config.yaml
attn_scale: 0.177
parallel_block: false
init_std_qkv: 0.0464
init_std_o: 0.00876
Each number is 500 + 40 x the weight over the matrix's rms, rounded and kept within 0 to 999. Layers, rows and columns count from 0. Numbers have three digits each.

# layer 8 attention output, 128x128, rms 0.212, rows 103-127, columns 0-127
493514531559508536544470536502474489488559489489487498574451516515509453444484523462521455484544514540531490578534513472517487462496471559472504575517506444477526582464432458560498496408477533530476503486458468465516506527521503518436517519495469455585480498440564572551459522481569512422486462551512467470478522536512549505519495468492467573456491545513514476513524489548489516493502
549542510542515474523512480508528472504462535473527525535445541518513483496525475541484502499576555548499532486456502522425557575447499483527451496540507427563473531468527529445502478449549539508491489461500532533515535498484536501538507551503485494573462531474497498500510506526534474393477503501471536535468491514451498535501477485495523482518435513495489562455519516497487533491479
512487530494521503501448474485520481444495467516503497467458539496418512497523521492541506515565482472523495541481498430424453479455433479462523515509467468537482436490482507529478633511546612493561425525529489465597536558490507569510502512493513537553486498558530525492495481409512442446496469512501497538529498443484525501538496516507453487446536523512473493498503490494517462511498
437560509474553493478484477526461519505488500431510473466511508494469448503406539543509486498476407533534471500499482435488527508557460451498469461439459505548526473446564370539583522433463519535455459554487513524497505496510469490495492543489532546440505481547536480589481448484541502475543520488542518544557466531480493536572526533512528483506540437473489527504511545455437486552495
479492517487460581541534526444464475540495555456465550497509432559539555508489490599528483500500424528501461412612536548564431395496598488547421455524561487467586534572519452542603535467523460558513515543555388446483450523590526408494433561513453465483551454507454468512457399465522511567499539449497539497545492469506479542580445450518507511475526501467464481427485514480534495504488
473450527501461546525505566551438523524475546501465488583494512484523488494532571568510490451440455440499511438506593504547550396538546471600507480526601492514420508496437495597632536457447375523548498492598497438508439450562444459509454499540506429503501600507506503520412410466556578601548488510485509474501522464541499479475535490488492529505537518500521501564520486476546503488510
521500548527534467474512529525483497493543504516473522501460517470457571460419464394554475482542532460553528550484489513502514485474523521504522501513470518552499459541482445461367605487480588476494443490487531517480507486533506520496468503497501513539502536551477575550539601368520522446479467480472494492510515459505480479484483522482502492505521494516521509468481515512537513485481
466505498489556439476510487518452486521472536506521525516524504499508513425439457525476494519474463573466523553431391486467609411478556457512500539541532473517504506537415501471528403576549496520443510526461551567523531385599516471524518481484492485532495468514460569492552485563492484476507518493510471529513495513452490517474551499451478484517493479514464494447510552488497514504523
522433500461510508524419468469513496507485504500477504577468574519530554502530478461491525457493502467534464547532515405518475524498541460510537466566579465581557526574516544416435477546459451489537471555484465521555498524515551442495494492525484434523424486454458499459537551529458510462535502485468498500503537501501461512503511525481506501476491465502515488527512519542516472541545
512557487540507479549450530489571486500524468537496557485522562548541496540488549445552470518508520561496572582458544420539496579500550591474537504604497463565592529514515435459444605532462490502437507436493503478630473529440479470460519484489463501515460421483498458519502519465531505522463493472509490469530495497414498476503489452526488495516509480482449542484531509490468535509485
497555522462541477490533464454458487536493515506496528510482493506464535433563464524550483545505500580541483511488517505401386465518588446563522499550565528485496491546389620465451532517594544483431471500451511490455597559537525411520461525499480463501499509541440541417534527455489445495476526505496496504524509465520588493497524455480485488546529519497488526500487482518513502508449
516507524507461537553426511576493552521526496499559471582434438518501447439547489474521480442507527562457529525558532393519643453524507508494517555425586427400546472381426555412494529468413470507468495483490431481585482387535440509512508537439550438544583457510556548455542518444529581521484514514454488512500556504448489514501517503487500504491482495547523557527462513528501532506487
492506516470542462489541449478487521514505456548510472494526403597541421550505501567490543467474475503476532584421482576428453489518517585448523490459522484336649483439574566487635446557431475532533518484444551548409575531512479507450559494545506465483578373469517431503495410471443531536512516526475511492532506494482495493458494490484472529513486507499516523498511514508490506489481
473532523511461487484521528553528436460404542510534544540514456486529489538497439458499518521476463524536522496434503488516579488472511365556498583507570487463453494498488510495414478536559523514487489446496574514512446460517549488594443502436461412521535535446532493472554542528450503513484553477526529496491491513486518458485518495483495510522502543499512465509521441507506488456444
530517469487510560396438486525520543504478566539519494523529585552453495491534481513471433517484486514418527559574377430494524545577484536550570546518538517597544398532485517438537447413513438512473559461440445612585513527476439500488459435499470461453412466534484526508544507523569480506518524472492493506528467480498469500437543506498524475485512504490489505491521488488517525493482
523478461537531467513488551548506453491532482494514546545513444555570539471527499448517499508524523430464561521422514507563527547445500539503510537563555538427587534525407573526406514508449565468538530446488540487551474457480516499497529485478485461495567441466480538458493551488471569472475503568503510447469493503501509476477499503503496509520501556494485518526498494506509543450545
463483575470516533474368521509443481530492514542458554497511494475510536492480496459475517486451454498604504592592523389519474516436471526509540446576487506468440502567507458539400403522488423554534438530461456484617480526501543503454480479510417528495548533501487474534457565537477486517495530526526472463504513492518457473527558507486482524482501438543519478502543501487523524505575
499471545472483511487527540486468484531437496452481485499551540495482493413440496561585438456477446479536524511574526537574492492489469430488493455537525595560512441517450435502493520463384452549501471514510450505481450500545523506537482554482484462425462494533473541550493477485523584502483501473512455480492475480530522508516514507454513503465528494489450499454520512483509497510472
527500531476475530490520567523532503510503494494485503496473474475499556530487549494459503489516464534552524468494531625542489501542463523479551513492471489483495543579516570524482420543528473538513464534547517493441448502485492515508477490499518518511531533482450475492434505551477479470519467475474491504501459509534449468481454552487484493475475527498464509474463531547522517503485
463415411507419438495500484451486515446479406538435492483491515517508486441508411483454445483448443409405491366433436441536501449552419528346539405505484447552553468448473534371444385500480440478558566512602611549521512491541475543514596439586460529534474464518528560482557515529513536500536519500453547503530538506509500465479464542507558497548483455487509484497461511528443496509460
513471551570513504581488503486512512489465479419452453516426537517422562450549538457507467493498426450534641512481587455490494527539533495484420393484455519531547457553491501473409553454474504509559472402495531396545527504540495488483457571591511542530487516582491555454479581488574516480496502507506462545484504495506524515485530494478508547471494509470507487516525514482508540482528
547491512479516492406505456533530487468509555510441482548512467455521549505494496479505514523503597482499488488513369476461524519508481559573480403507571520470461511557489561490507477537552538462497491517501493596519492468458500507522503531554503479486501527468439530480510526523472485488452508478484518530517534550511528490537515452473505514518499509504468485506491519417477510466519
520454510530498542583519428517553465507553534532522507536452547478495490494465449486467403543491507468470509505566599521441564559528542482549584533484535473508482545503570399439457452405544507506514493480468468410484564461479461467486422457479522434552476503476520494536541537525556460461472544488538524475457511508455461470529539547500490503522528518544487513454518513479513507486507
467502420484472527503534529549530522488502513485438473518509542486506570495495479514491503509445478488385487442471537563509559490538448530534429458432563505571471523612480493499550468461500400546495576560581520487463497476486466508494480562534538483496415468491449500500512476501520481546522483514487466455453506486500539492506491520500497485465507512480481494470491561496504462477521
470530433469491505480487469534485508536538506527527528473537513542495492496485516515497512547524505583400444521444462429405566480517596537516514525522511500517509508496512478553545511548523523524427579530483556493536543445551484409446509483480518517476478493506525495546484484513483467469495485524487502497513512481510501519501505508468516477491545516510532489512536518478522473520453